{"n_layer": 17, "d_model": 256, "n_head": 8, "n_kv_head": 8, "head_dim": 32, "d_mlp": 1024, "vocab_size": 8192, "activation": "gelu", "norm": "layernorm", "norm_place": "pre", "norm_eps": 1e-06, "positions": "rope", "rope_base": 54100.0, "rope_fraction": 0.25, "qk_norm": false, "attn_scale": 0.177, "bias": "all", "tie_embeddings": false, "parallel_block": true, "init": "orth", "init_std_qkv": 0.0455, "init_std_o": 0.0078, "init_std_up": 0.0455, "init_std_down": 0.0078, "init_out_by_depth": true, "optimizer": "soap_variant", "lr": 0.00618, "beta1": 0.95, "beta2": 0.98, "weight_decay": 0.035, "lr_head": 0.00941, "grad_clip": 0.5, "warmup_steps": 200, "schedule": "wsd", "decay_fraction": 0.784, "decay_shape": "sqrt", "final_lr_fraction": 0.02, "batch_tokens": 262144, "seq_len": 512, "doc_mask": true, "train_tokens": 610000000, "steps": 2327, "dataset": "wikipedia_en"}
Each number is 50 + 15 x the weight over its row's rms, rounded and kept within 0 to 99. Layers, rows and columns count from 0. The size before them is the row's rms in percent of the matrix's.

# o: layer 8 attention output (transposed), 256x256, rms 0.106, rows 65-91, columns 128-255
# v: layer 8 attention value, 256x256, rms 0.124, rows 66-92, columns 128-255
o65 107:51 62 42 54 37 29 40 67 72 40 48 53 52 46 63 14 38 52 60 40 32 63 39 18 47 35 43 24 43 39 41 44 29 57 37 68 47 47 58 56 82 52 63 54 62 30 30 32 47 30 36 27 52 55 22 49 57 51 25 52 44 49 63 65 36 49 65 70 47 38 68 56 42 77 41 50 43 30 57 44 43 29 37 63 62 69 64 59 27 34 40 30 55 58 64 60 49 75 35 38 55 50 05 58 52 36 39 35 25 32 56 11 52 24 44 48 51 48 56 41 46 31 50 49 54 76 35 26
v66 085:54 37 52 46 61 27 59 53 30 60 53 72 23 43 53 62 58 67 47 41 58 22 36 37 32 49 34 51 52 37 55 56 61 41 38 63 27 53 65 44 62 53 51 31 56 58 10 65 42 71 77 33 51 40 72 59 41 50 56 42 85 47 55 47 13 42 68 55 49 37 46 49 48 57 67 68 51 44 39 36 62 50 23 38 58 54 70 71 31 58 37 44 46 43 42 35 41 28 68 45 29 24 48 09 44 47 29 84 31 65 47 52 51 40 39 30 35 37 54 52 64 58 44 31 53 60 49 51
o66 102:26 84 27 53 34 46 36 49 43 70 47 41 68 67 57 54 62 72 70 23 62 84 41 69 74 70 54 43 51 61 51 35 41 35 52 37 82 43 40 35 45 46 62 47 34 59 69 21 66 19 09 48 34 56 51 65 67 28 42 51 56 56 53 37 67 45 35 39 46 52 46 45 68 36 53 41 40 61 61 50 34 69 79 42 48 60 36 54 47 63 56 61 58 76 52 55 44 58 40 63 52 46 76 53 67 51 71 41 54 36 64 44 41 65 76 56 71 68 49 23 50 86 62 83 50 47 62 45
v67 089:33 58 47 72 43 58 43 52 48 50 67 69 42 31 43 50 52 86 58 66 19 28 46 50 20 58 54 69 48 09 29 51 29 61 46 59 62 42 68 57 59 69 44 63 54 31 43 62 49 59 58 56 80 58 22 61 28 57 35 43 29 42 70 43 36 48 38 59 49 52 64 40 54 48 59 66 63 51 47 37 59 43 74 15 46 82 49 44 27 61 43 48 41 43 45 38 66 30 31 35 49 42 56 64 42 31 53 48 17 53 43 80 47 45 59 49 55 15 44 71 57 65 33 80 32 35 60 43
o67 102:60 51 60 37 34 40 72 56 32 61 50 72 43 80 71 62 40 09 47 40 58 51 55 38 43 64 44 51 69 65 56 46 62 50 53 49 60 47 41 46 33 46 55 74 58 53 60 55 42 34 56 57 12 42 86 38 60 44 40 38 69 34 30 47 67 39 78 43 71 49 59 52 35 21 71 39 46 22 55 31 52 66 33 82 61 24 64 35 47 58 33 31 64 53 29 49 20 69 55 46 52 41 37 37 66 36 51 44 42 54 46 27 48 40 57 48 42 64 59 42 61 43 51 72 57 72 48 58
v68 095:41 65 15 75 39 45 50 61 49 36 29 43 23 47 62 69 45 57 53 65 22 50 33 60 43 59 32 33 61 62 69 53 57 24 26 48 63 51 49 41 37 59 53 44 88 64 45 78 58 39 44 51 42 33 35 34 49 37 53 43 69 47 46 69 43 41 47 45 23 59 64 76 38 82 52 50 67 62 57 78 69 60 50 40 54 41 90 47 61 47 52 53 34 70 41 35 54 64 75 61 69 47 64 06 55 61 24 51 63 21 47 48 41 39 55 54 71 46 64 59 63 37 40 31 36 78 64 52
o68 102:71 69 68 80 44 42 28 61 49 50 48 44 59 73 66 35 42 23 52 52 47 43 57 98 70 39 81 51 39 44 41 37 29 76 61 87 58 48 54 56 45 62 53 24 59 89 36 51 65 34 54 56 56 41 34 60 44 36 45 54 43 30 47 23 48 52 52 48 50 27 42 34 73 39 45 58 12 41 59 53 18 53 36 74 35 62 12 43 49 59 76 54 35 58 59 58 53 29 49 29 51 53 44 48 42 60 80 25 41 73 29 74 25 56 74 50 79 51 53 43 49 58 51 55 53 36 33 77
v69 087:71 46 35 50 29 69 68 56 41 39 57 76 29 59 67 49 46 30 52 33 70 55 43 48 59 59 66 29 33 51 25 48 37 29 39 51 64 40 93 39 74 65 39 68 56 33 47 65 37 38 41 61 58 31 64 27 47 55 44 60 60 42 25 72 53 52 40 42 38 29 23 78 61 44 38 69 64 30 45 60 64 65 63 45 41 55 85 82 31 42 35 69 54 38 41 35 53 74 77 27 38 36 51 38 44 84 28 23 50 26 34 52 53 35 30 31 64 36 40 57 44 44 42 47 46 47 65 77
o69 107:43 54 37 69 36 38 66 38 41 47 49 43 40 39 55 60 54 52 43 50 65 64 51 69 46 63 50 54 32 48 73 43 59 65 30 46 71 67 24 24 61 39 38 42 54 48 35 36 82 23 38 80 65 80 21 87 36 67 50 57 50 81 70 50 78 76 77 57 50 65 62 20 37 48 56 16 37 30 35 36 48 58 34 52 48 53 35 35 47 42 60 66 37 75 52 22 53 51 58 61 61 29 68 47 46 37 62 58 35 54 45 69 45 65 92 46 36 58 64 40 28 35 53 34 67 82 45 45
v70 096:30 41 74 35 42 38 40 53 44 36 26 44 41 52 45 42 35 61 58 43 70 42 14 53 50 54 62 67 66 64 74 41 31 30 46 33 20 43 46 63 24 75 62 67 54 59 49 51 40 22 60 56 63 57 39 80 30 63 52 67 42 32 51 75 61 68 35 45 42 65 38 40 66 37 65 32 49 87 37 56 38 63 44 60 52 36 28 53 62 33 64 16 51 39 46 63 42 51 44 51 33 56 24 27 40 46 57 47 57 66 88 53 52 58 30 50 20 56 49 43 64 46 36 22 52 46 37 36
o70 117:58 31 28 61 45 49 32 50 57 54 48 40 42 53 43 40 42 56 36 64 29 34 54 46 68 63 70 39 32 40 38 45 63 60 59 71 68 48 69 66 77 41 58 44 40 35 49 70 53 48 36 60 07 71 82 46 38 45 50 29 29 48 55 60 22 72 26 57 44 27 58 41 47 61 63 72 73 30 87 30 67 52 45 49 50 45 41 46 65 47 34 59 64 59 47 59 42 54 28 50 52 63 55 66 22 50 57 44 71 30 18 27 37 72 48 32 44 06 39 60 37 35 24 53 38 30 57 38
v71 079:71 33 43 43 51 29 32 42 41 54 54 41 42 66 64 57 54 43 45 74 60 40 83 62 54 46 39 48 65 56 27 47 40 66 44 35 64 60 54 35 58 46 42 58 59 60 53 52 58 43 54 33 60 52 63 40 50 61 10 49 78 30 36 09 53 53 59 68 73 58 58 70 33 79 39 50 83 60 56 57 50 51 41 37 68 29 53 54 48 25 30 75 52 58 66 44 34 58 28 59 39 27 59 40 36 66 47 51 67 19 33 47 41 44 52 64 82 60 52 21 70 37 33 29 76 35 62 68
o71 100:23 81 46 72 49 53 64 49 43 35 25 52 49 37 53 51 55 64 28 28 32 45 34 55 39 50 62 38 55 40 55 54 96 47 59 42 55 38 55 43 55 47 60 29 43 57 50 28 53 76 31 56 44 48 54 90 55 16 96 87 59 64 39 57 53 34 31 48 59 50 39 38 41 18 57 80 43 41 47 63 47 52 48 44 50 65 54 38 28 24 64 43 20 44 44 38 76 39 25 65 44 65 52 46 55 56 65 10 63 65 60 58 33 42 45 39 48 73 58 61 49 20 76 47 56 79 38 62
v72 087:49 66 69 44 52 32 36 19 66 31 44 57 80 38 52 38 38 47 32 45 21 42 44 47 29 38 55 41 54 31 61 59 43 32 30 61 54 32 42 36 73 68 67 36 47 57 33 27 60 39 40 63 58 40 52 59 44 69 75 66 39 47 51 55 49 59 55 56 66 66 45 28 54 43 87 52 39 48 54 59 41 79 62 35 52 46 46 50 37 39 64 59 32 41 36 07 51 60 69 30 40 60 47 34 39 56 50 39 52 42 60 44 52 55 54 80 60 50 58 45 42 76 26 64 57 46 50 49
o72 096:80 42 43 28 61 62 55 70 42 78 26 45 29 44 50 58 60 64 43 45 62 44 58 56 58 72 54 28 80 77 27 38 57 28 64 61 61 47 40 47 39 46 39 60 30 38 67 41 44 40 57 51 36 52 50 59 64 42 36 51 71 55 74 48 33 59 49 50 55 78 37 89 26 41 18 48 60 22 61 35 31 57 44 53 66 64 57 37 67 60 54 42 48 52 47 51 71 70 52 49 47 62 54 81 71 54 60 42 44 42 22 47 35 52 57 06 65 55 35 80 90 36 59 39 45 71 53 43
v73 085:59 46 78 63 16 63 51 20 38 44 54 49 58 72 25 39 20 52 54 27 55 40 59 62 55 60 51 78 51 43 47 25 45 37 56 50 36 65 51 37 47 46 44 54 34 53 30 24 36 46 54 36 61 74 39 47 59 33 37 48 68 57 43 60 46 45 18 31 44 51 50 51 49 38 29 43 26 50 28 44 29 56 57 52 45 47 58 22 18 61 62 57 14 45 47 51 20 77 61 58 12 55 46 59 45 55 29 26 35 69 58 41 75 41 33 33 36 51 21 41 50 57 50 56 58 61 71 69
o73 107:63 54 57 45 49 74 52 65 38 55 58 56 29 16 46 57 80 78 46 59 31 42 61 36 46 34 40 24 69 47 54 46 51 55 76 40 58 64 31 71 60 58 51 27 41 63 59 75 30 39 54 72 05 22 62 68 37 67 58 57 60 54 35 58 62 50 61 61 69 49 47 40 42 75 46 65 54 37 76 64 49 38 38 60 51 51 60 75 38 52 32 62 88 76 44 69 66 48 46 42 72 37 52 50 48 46 38 46 75 59 60 38 21 50 89 39 54 93 34 59 42 52 52 40 36 27 49 41
v74 092:71 61 31 49 75 30 58 67 47 48 48 37 49 39 34 71 18 66 53 57 48 70 63 54 57 54 16 60 25 69 37 71 68 49 52 60 32 66 46 38 63 16 79 57 59 55 44 23 43 71 53 87 44 67 45 35 49 56 62 55 64 21 63 76 41 21 73 63 65 45 65 61 72 49 35 46 49 49 23 53 40 49 26 53 56 37 50 67 30 63 64 71 44 42 34 56 54 24 73 42 73 37 41 29 65 68 16 65 56 60 33 54 37 42 48 50 76 45 37 48 46 60 25 30 24 45 60 55
o74 106:07 50 54 38 22 53 34 57 53 68 68 53 56 62 38 40 90 35 36 73 43 37 41 47 50 51 64 53 58 60 46 42 36 50 56 35 37 58 58 47 40 48 28 31 37 35 56 67 64 46 10 46 56 66 33 67 64 66 62 23 69 34 54 36 49 54 33 45 56 42 74 32 56 53 71 38 14 58 53 77 50 56 68 28 36 57 61 50 28 31 49 40 42 67 49 62 35 67 22 78 38 55 58 58 62 68 77 42 43 25 51 72 46 70 50 50 59 55 58 62 35 45 70 92 48 46 41 44
v75 088:33 88 62 23 58 46 39 72 74 55 60 55 60 59 61 41 50 65 87 47 40 33 75 56 83 43 46 58 51 51 25 51 85 80 57 56 42 70 73 62 28 53 52 71 48 52 50 30 43 60 64 39 49 41 54 45 48 38 42 78 61 56 67 57 46 33 43 72 55 50 54 53 20 37 51 59 46 39 43 26 82 80 64 63 28 58 44 50 20 48 52 40 70 60 55 35 32 59 41 38 19 46 24 79 26 76 62 50 45 81 72 30 39 56 40 51 62 55 37 56 45 43 39 55 20 63 63 42
o75 097:58 26 66 55 50 71 56 39 59 49 40 30 43 59 69 39 34 61 56 50 34 69 37 29 03 67 50 33 54 61 38 40 42 39 43 32 65 40 26 59 43 65 51 38 41 43 50 87 48 48 25 55 53 70 56 35 74 44 62 53 45 61 47 41 40 73 51 65 49 78 62 48 62 55 50 54 67 45 48 35 35 43 43 45 56 73 50 62 64 45 51 38 77 41 67 44 62 48 17 62 54 56 51 43 57 36 44 48 36 31 54 76 54 34 50 87 16 59 58 44 39 50 63 59 58 33 83 43
v76 086:35 79 66 47 38 59 50 49 67 51 60 37 37 91 55 69 55 59 23 59 52 75 76 63 67 35 58 18 59 47 33 31 60 68 50 35 38 57 77 31 65 59 25 66 49 60 42 44 43 59 74 61 31 55 31 35 76 48 69 40 65 68 23 42 23 60 53 52 42 65 52 36 23 71 55 71 42 58 38 50 47 52 45 80 38 30 71 50 35 49 34 50 40 61 68 79 67 35 58 66 19 52 56 47 64 27 63 52 62 65 56 57 40 51 22 20 44 40 34 53 41 95 53 48 61 48 62 50
o76 106:43 43 47 48 69 75 34 60 21 52 14 54 62 24 40 76 70 42 60 45 37 36 56 63 22 65 49 64 71 55 48 30 50 26 60 54 60 39 57 75 51 30 60 33 63 39 61 43 48 51 34 56 43 44 61 59 32 61 46 58 66 20 51 47 73 33 32 74 82 61 42 51 55 39 45 29 45 72 21 30 45 16 40 43 59 71 13 53 37 59 47 57 26 50 63 22 48 57 25 67 68 50 46 44 61 39 43 34 35 14 46 38 47 28 42 78 50 54 17 53 37 46 21 67 52 20 46 76
v77 087:74 67 50 37 63 67 62 47 53 65 47 51 75 72 50 67 56 35 59 26 25 17 23 60 27 44 39 32 53 48 47 45 36 54 69 60 35 68 44 32 50 72 46 49 52 50 11 45 57 52 23 54 51 73 74 51 73 56 65 58 52 46 44 41 66 49 54 53 54 61 58 28 37 50 51 47 38 76 59 70 42 61 41 55 51 44 53 32 62 61 62 61 35 56 47 82 71 70 41 45 45 24 41 32 67 46 19 55 76 60 35 59 41 54 56 33 55 47 38 61 35 50 55 47 41 35 64 38
o77 103:58 44 34 73 01 51 58 43 56 45 39 55 51 09 46 50 61 62 73 83 76 60 73 58 63 56 56 56 64 59 45 47 55 43 44 26 67 32 45 56 35 42 49 48 46 46 85 60 40 49 72 73 40 41 35 36 22 53 59 36 56 36 56 33 50 43 20 39 49 46 47 60 72 64 31 54 59 36 38 55 92 48 35 65 39 51 48 51 51 42 51 62 51 60 62 33 51 34 87 46 41 89 58 61 44 41 62 56 40 47 78 00 53 63 61 54 56 25 29 58 66 47 53 44 84 71 32 48
v78 088:57 64 61 67 66 66 52 67 50 34 42 75 84 43 24 65 56 51 32 51 33 56 47 37 66 50 50 70 53 34 52 48 42 39 40 32 58 32 22 41 46 57 60 72 54 42 24 00 61 56 66 52 58 31 43 68 44 59 59 58 07 59 21 50 16 69 85 46 59 62 60 48 62 37 64 52 58 53 39 62 54 48 75 59 49 49 23 54 30 34 47 26 58 62 57 99 34 53 48 55 54 52 36 47 50 69 50 36 46 64 44 47 31 36 56 43 58 53 56 59 47 62 22 56 34 21 42 65
o78 108:33 49 27 63 61 52 50 45 55 64 25 34 37 48 55 64 62 51 24 51 51 22 43 61 55 43 39 51 17 40 51 79 66 46 46 34 45 55 44 60 62 47 34 61 54 26 55 76 26 68 12 58 37 52 51 60 53 48 42 24 60 70 55 39 55 50 31 43 71 48 35 46 56 21 36 63 75 45 73 59 50 59 73 63 51 56 79 48 50 83 42 57 54 40 55 32 47 52 23 45 41 56 44 66 27 62 32 72 36 27 48 63 54 53 82 55 24 48 74 39 45 45 57 33 70 73 28 33
v79 078:41 26 70 09 41 45 40 39 36 55 56 56 53 57 43 60 79 31 51 59 45 68 55 57 43 46 44 65 61 38 41 49 46 69 42 48 43 44 33 56 73 57 41 71 53 63 61 11 65 61 27 49 51 57 78 51 69 09 51 63 39 40 63 65 61 21 73 65 84 40 55 45 37 43 18 16 65 61 53 49 18 28 51 40 43 32 38 50 53 53 77 40 80 76 34 46 45 51 52 64 50 41 57 71 36 25 50 51 44 61 46 55 36 73 38 67 58 51 53 48 28 74 46 73 62 47 46 16
o79 096:37 47 49 53 65 50 53 55 95 46 53 40 65 59 42 35 51 24 40 68 51 49 17 34 64 44 65 42 63 57 76 82 44 54 51 54 53 32 22 39 29 53 61 52 62 56 68 47 41 35 55 46 19 48 70 68 52 80 43 37 71 51 55 00 36 51 34 19 58 48 35 42 65 26 52 60 54 33 29 47 61 68 52 20 48 57 65 57 31 37 28 44 40 41 58 26 36 49 42 39 61 45 47 57 54 70 23 51 30 61 45 57 49 54 35 50 38 58 38 44 73 15 70 43 27 41 44 31
v80 079:65 50 52 78 54 52 55 36 49 36 43 70 44 27 33 42 53 45 73 42 58 55 42 17 39 45 49 61 38 43 41 60 21 33 57 53 65 63 43 44 74 55 41 55 51 47 49 76 18 57 58 42 48 46 40 52 28 28 49 44 53 41 57 54 57 55 25 41 91 22 44 48 60 38 25 81 46 62 42 52 46 42 17 43 36 58 67 47 52 56 43 41 54 66 58 54 53 37 39 46 52 63 26 60 58 56 38 46 58 53 20 41 67 53 55 53 47 64 40 40 35 65 38 37 37 28 56 27
o80 098:66 66 67 58 22 27 46 51 48 67 42 56 24 56 58 71 55 41 45 65 71 43 64 58 34 51 53 49 47 65 67 56 52 32 54 41 49 56 92 14 42 42 55 32 52 41 33 71 64 36 31 41 61 39 62 52 67 64 57 58 48 66 73 42 42 00 81 60 33 46 20 38 34 76 73 62 62 50 53 52 54 58 39 52 54 42 59 41 26 53 66 77 66 12 49 47 24 33 63 49 14 13 49 52 22 46 52 29 46 49 50 45 52 55 61 61 75 44 56 38 21 48 48 56 51 67 43 55
v81 092:63 48 71 52 59 52 82 52 39 43 73 47 64 75 43 28 61 28 58 28 50 48 63 62 51 45 53 59 45 55 56 35 56 39 57 53 51 73 46 55 33 46 47 60 27 99 30 54 44 48 39 56 56 47 51 57 47 46 64 63 24 39 39 63 47 34 71 50 62 52 37 38 38 39 34 51 51 24 25 42 44 58 69 69 60 47 42 38 62 61 31 36 47 60 79 57 84 47 46 56 50 54 54 56 37 42 55 36 30 59 59 59 70 50 67 69 08 12 76 71 53 38 23 57 45 39 40 70
o81 103:31 43 63 47 45 43 27 28 47 45 47 12 62 29 45 40 32 39 37 47 44 46 34 63 55 52 54 54 78 21 36 34 54 71 47 50 15 51 33 48 84 71 60 61 76 30 31 34 87 32 71 37 43 40 45 44 47 41 30 49 54 59 84 56 39 55 30 53 55 33 60 61 63 57 62 50 56 55 45 45 66 47 61 50 43 69 66 36 33 25 55 40 92 35 20 34 42 57 71 49 59 62 29 50 76 82 31 56 42 73 56 39 58 51 38 64 48 52 61 14 51 58 36 48 78 52 72 66
v82 085:55 37 67 55 36 45 61 21 64 50 38 34 28 37 59 37 29 52 63 50 34 64 66 60 59 47 46 69 24 24 56 26 45 18 66 38 72 50 59 34 63 55 38 59 65 57 80 17 55 59 39 47 56 42 53 64 54 46 46 45 63 41 25 68 15 54 44 71 45 37 43 32 43 35 64 81 58 69 69 42 51 47 54 49 63 38 56 39 21 55 55 53 46 67 40 38 49 58 39 38 44 55 70 38 37 40 61 54 51 73 75 37 63 65 53 60 50 45 24 43 67 42 57 38 87 41 72 47
o82 106:40 60 39 60 57 78 52 69 46 60 42 42 72 60 49 45 48 59 52 35 55 67 52 48 33 21 17 69 58 61 66 37 48 43 71 41 06 51 61 66 28 52 66 50 41 31 26 46 21 43 70 47 49 56 54 40 45 50 43 37 46 57 71 37 80 63 52 49 51 39 64 54 27 68 45 48 47 45 47 52 40 35 32 59 30 34 31 68 65 42 37 49 51 38 69 75 58 64 52 69 36 27 31 72 57 47 31 61 35 29 47 30 30 43 41 56 59 41 70 62 27 51 65 59 39 55 34 37
v83 081:46 22 69 96 43 60 71 49 37 65 74 60 54 26 31 48 44 43 38 70 49 44 34 39 26 28 52 42 35 35 78 29 38 29 42 47 20 35 42 58 55 42 34 48 62 80 25 38 74 43 63 35 56 55 35 59 70 23 51 64 41 56 44 70 32 23 49 13 42 42 19 53 42 73 61 48 60 45 57 58 65 52 50 53 48 47 65 62 67 55 37 34 79 67 78 63 55 75 53 79 49 54 25 51 32 67 53 66 36 40 52 25 71 59 52 28 38 29 42 29 39 67 65 60 40 41 57 29
o83 104:64 43 59 34 75 21 29 37 73 49 22 29 48 32 25 68 61 65 24 42 65 53 52 75 83 41 56 55 58 49 42 58 64 47 69 55 52 49 49 61 53 42 64 61 51 41 65 50 45 51 41 39 46 33 60 53 50 34 39 40 62 59 23 20 73 58 36 79 49 62 50 37 59 50 13 57 52 35 36 62 47 59 72 41 49 37 59 77 56 38 58 54 40 47 41 27 23 56 41 38 60 36 37 59 57 41 25 42 45 72 65 58 53 66 48 52 51 62 53 59 61 69 59 30 35 61 50 53
v84 083:60 24 53 55 51 30 21 30 61 66 58 62 61 64 66 44 73 67 54 58 47 27 54 51 50 38 75 41 49 55 66 61 67 80 79 33 76 35 47 38 27 38 73 56 61 89 52 56 46 27 53 39 41 68 49 48 56 44 22 47 67 25 29 48 51 46 48 57 68 55 43 80 66 30 29 43 62 25 57 25 27 72 58 58 87 61 28 33 49 51 50 33 60 55 80 64 12 45 41 65 48 35 47 54 42 34 56 44 64 47 72 51 43 52 47 50 62 57 45 72 44 51 30 38 50 47 53 39
o84 108:23 48 32 45 76 18 46 36 41 55 54 47 46 57 45 45 46 60 59 50 66 53 67 40 57 60 11 67 44 34 62 46 78 51 40 49 36 60 49 63 63 32 62 62 49 25 40 75 41 62 43 51 74 31 75 50 39 46 60 56 16 62 68 62 32 54 41 33 49 61 44 32 51 59 59 50 63 39 64 68 37 19 61 66 56 65 65 61 56 25 53 51 47 48 45 51 66 44 34 51 43 71 34 43 73 79 57 68 67 62 48 53 45 49 65 33 54 64 39 30 68 29 54 35 40 50 71 80
v85 093:53 39 48 57 00 69 54 70 65 62 75 60 20 42 50 36 43 80 37 58 34 47 30 28 77 31 53 37 56 66 78 32 54 36 54 60 38 74 18 32 33 58 60 57 40 51 50 60 67 50 39 67 52 68 38 81 54 65 29 41 37 48 83 52 35 53 43 56 41 20 65 95 59 70 48 43 54 41 44 78 52 71 46 31 47 71 70 44 60 52 59 36 67 49 29 49 38 58 51 52 42 62 46 46 61 09 85 39 49 43 58 47 38 49 21 41 79 74 55 46 56 58 35 37 55 52 49 63
o85 107:55 34 62 30 88 34 40 54 40 22 30 19 42 71 40 17 80 43 71 46 29 59 28 91 55 53 62 59 40 56 64 64 39 52 49 61 67 22 45 44 65 55 52 51 73 32 53 46 68 16 49 41 61 48 49 29 39 52 62 62 25 74 43 57 63 43 53 41 35 42 53 51 63 67 36 28 56 63 56 42 32 62 55 47 62 34 51 46 36 35 62 18 53 44 78 38 49 72 46 61 55 46 51 40 27 67 42 53 53 82 35 46 55 40 99 42 19 34 52 44 30 57 67 59 51 41 38 49
v86 089:39 67 61 45 34 49 56 52 46 55 31 54 46 60 43 44 53 48 56 43 86 50 58 56 28 52 48 25 27 67 51 24 54 65 51 64 68 62 67 30 48 31 47 66 64 53 57 52 39 42 54 71 56 28 72 75 47 49 68 55 44 41 44 74 52 58 75 42 49 67 54 63 61 52 28 59 51 80 85 41 54 52 23 64 63 49 58 53 44 54 73 47 43 49 71 64 54 57 47 64 58 31 32 40 53 00 25 39 51 34 39 54 50 45 52 44 44 52 18 42 36 68 36 36 26 35 66 54
o86 102:58 42 33 63 40 52 44 43 93 57 42 36 49 29 68 40 71 39 45 00 28 72 49 59 62 49 53 54 63 54 43 50 44 42 54 34 38 51 65 56 59 45 71 24 54 46 30 48 44 46 38 52 33 94 22 34 74 30 34 56 58 22 59 49 45 14 24 56 29 44 36 25 14 32 67 52 25 48 31 74 74 41 50 28 48 54 55 55 45 63 45 47 40 57 54 74 28 36 51 42 62 57 82 47 61 42 37 58 42 53 47 17 39 51 50 56 51 36 71 40 32 50 44 56 71 49 64 51
v87 091:59 19 30 30 27 71 67 55 18 44 39 31 33 58 60 45 51 41 16 31 42 25 68 30 71 43 38 68 36 48 56 54 56 75 60 46 41 52 21 42 48 68 45 54 42 57 48 62 54 53 59 79 37 54 44 37 56 51 61 51 35 41 66 52 57 42 25 73 59 32 27 35 57 70 24 32 45 40 48 39 41 60 80 45 53 75 63 58 42 58 39 49 57 42 29 39 73 66 53 58 76 47 50 75 38 46 54 41 30 35 29 40 58 31 37 53 61 65 78 42 47 48 62 33 49 55 24 74
o87 102:36 58 50 68 64 13 44 54 69 43 44 44 61 38 70 25 54 61 67 56 49 66 61 54 59 40 56 40 30 27 71 55 45 42 20 55 62 80 71 48 75 64 57 49 61 53 38 23 45 44 53 26 87 46 35 54 35 41 63 43 28 74 19 49 27 60 65 57 73 73 77 48 47 67 53 44 47 43 44 64 37 79 50 47 51 22 41 52 47 45 62 54 59 51 37 36 37 35 49 32 58 33 56 59 71 41 50 64 30 65 40 77 72 51 20 65 44 33 42 46 49 70 66 41 54 49 48 44
v88 087:46 58 52 59 74 58 38 69 60 54 41 38 65 80 55 30 37 67 39 46 30 46 24 37 40 29 41 36 41 53 21 91 48 33 62 32 15 41 65 66 74 44 21 44 53 70 19 33 66 43 67 18 57 42 50 39 29 52 69 36 24 54 45 35 56 75 49 43 47 41 50 41 22 28 52 67 40 23 52 43 34 48 53 61 41 58 39 41 60 32 60 69 34 35 43 44 54 32 45 75 81 66 52 84 67 80 70 69 58 52 59 49 65 47 49 43 50 38 17 68 44 50 67 30 35 40 54 52
o88 104:55 28 41 72 43 33 50 48 28 51 64 71 30 18 64 74 56 37 46 44 45 65 61 61 54 85 66 64 41 42 84 35 56 62 40 46 39 42 34 53 30 56 55 42 45 38 78 59 35 46 50 51 34 52 55 52 39 51 56 53 65 50 59 76 46 23 60 38 46 64 28 48 55 62 42 41 53 41 43 51 70 43 54 49 56 33 43 30 36 55 16 41 36 69 34 54 80 57 33 53 54 41 39 35 48 20 58 35 30 68 55 69 49 80 34 24 68 35 37 35 44 40 34 38 42 54 49 35
v89 086:45 60 41 53 35 57 58 32 54 43 39 35 38 72 49 25 54 40 56 50 35 51 51 65 44 71 66 59 74 56 41 34 57 30 47 88 36 44 57 24 44 40 55 48 42 28 45 29 24 36 71 38 65 41 49 56 55 46 59 71 37 57 64 81 44 69 39 56 05 43 38 61 64 61 33 31 33 55 30 17 55 44 35 30 51 72 16 51 60 72 80 72 61 49 43 76 50 40 39 60 58 62 27 22 50 51 28 47 48 49 37 33 56 55 13 63 37 67 47 44 21 58 71 21 69 43 53 53
o89 107:42 56 72 47 39 54 51 37 76 54 73 34 75 42 51 49 74 49 62 45 68 50 56 27 40 27 59 56 49 55 58 64 40 36 59 38 51 51 50 61 87 61 31 48 15 79 39 51 39 57 38 74 52 45 68 35 51 44 86 40 56 35 42 24 46 42 38 17 53 69 54 54 37 47 15 81 50 38 67 43 57 51 45 51 43 43 37 17 38 38 37 58 37 62 54 57 79 61 84 45 52 45 78 76 64 58 57 78 40 41 54 85 61 41 53 52 56 09 59 39 56 47 41 63 45 55 67 42
v90 093:53 77 62 65 27 36 57 50 48 49 40 69 55 44 57 36 51 77 34 46 51 39 56 29 53 72 21 03 62 44 63 41 55 61 25 48 10 75 54 38 66 45 30 72 43 30 24 42 51 43 38 56 44 47 44 72 39 59 65 50 53 54 53 28 47 59 34 54 91 47 26 22 61 63 29 40 61 37 49 68 46 83 64 59 65 32 42 66 75 29 47 35 55 46 58 65 56 57 36 47 44 59 83 59 49 52 53 30 57 70 54 48 48 36 28 32 42 15 58 43 49 61 64 39 26 70 32 44
o90 111:52 32 20 66 60 57 46 43 50 20 24 42 24 31 38 41 68 33 28 68 20 57 39 76 43 55 79 85 20 49 47 59 76 53 42 39 53 18 38 68 36 61 71 25 74 55 52 35 62 55 51 51 63 62 43 16 40 49 54 63 45 37 49 60 58 42 50 56 54 50 63 52 67 64 51 51 64 25 50 39 47 61 57 71 69 55 67 39 09 63 51 48 44 39 41 47 64 54 42 11 69 29 45 56 41 57 76 61 34 51 44 70 82 86 67 79 68 70 64 41 56 27 50 41 55 24 48 44
v91 091:64 49 37 57 39 45 71 59 52 33 25 47 45 55 66 19 49 36 33 45 67 45 65 55 65 50 42 62 48 71 57 33 32 45 48 20 61 56 55 27 50 50 54 42 51 67 51 74 30 58 55 37 50 43 70 42 61 42 51 39 16 47 55 40 45 38 48 47 72 43 48 68 40 42 58 48 37 45 30 36 21 45 77 40 61 59 43 38 47 45 20 41 52 63 56 62 42 70 51 44 66 70 32 31 20 67 55 50 62 27 59 77 47 90 79 42 48 61 56 51 73 51 09 65 52 47 46 54
o91 110:43 65 76 40 44 39 45 34 12 53 55 45 47 64 49 56 47 62 86 34 47 45 44 82 57 48 36 38 64 45 69 73 45 50 31 83 50 61 36 64 44 43 35 81 62 53 41 64 37 56 37 64 72 66 41 62 48 46 61 37 59 53 52 64 38 28 46 52 39 56 43 50 31 51 19 51 81 62 85 55 84 48 34 59 29 67 63 46 51 62 73 33 46 39 69 59 47 50 42 70 36 53 82 70 70 52 58 21 65 50 55 32 47 52 24 51 49 56 60 31 25 43 66 24 51 43 89 34
v92 086:41 75 52 51 68 75 32 53 56 85 50 24 53 64 36 39 50 52 00 47 40 76 69 52 64 66 48 59 36 31 20 53 49 46 45 60 03 32 47 32 50 67 39 56 85 11 53 59 62 38 56 40 36 85 59 64 35 74 45 68 55 36 32 46 63 58 48 48 46 83 57 29 34 45 61 46 46 59 48 59 34 44 32 53 35 34 51 68 27 33 34 55 45 38 61 66 34 44 52 32 54 65 55 28 24 53 40 54 45 47 38 38 43 55 49 45 48 57 37 57 36 32 47 53 29 48 38 32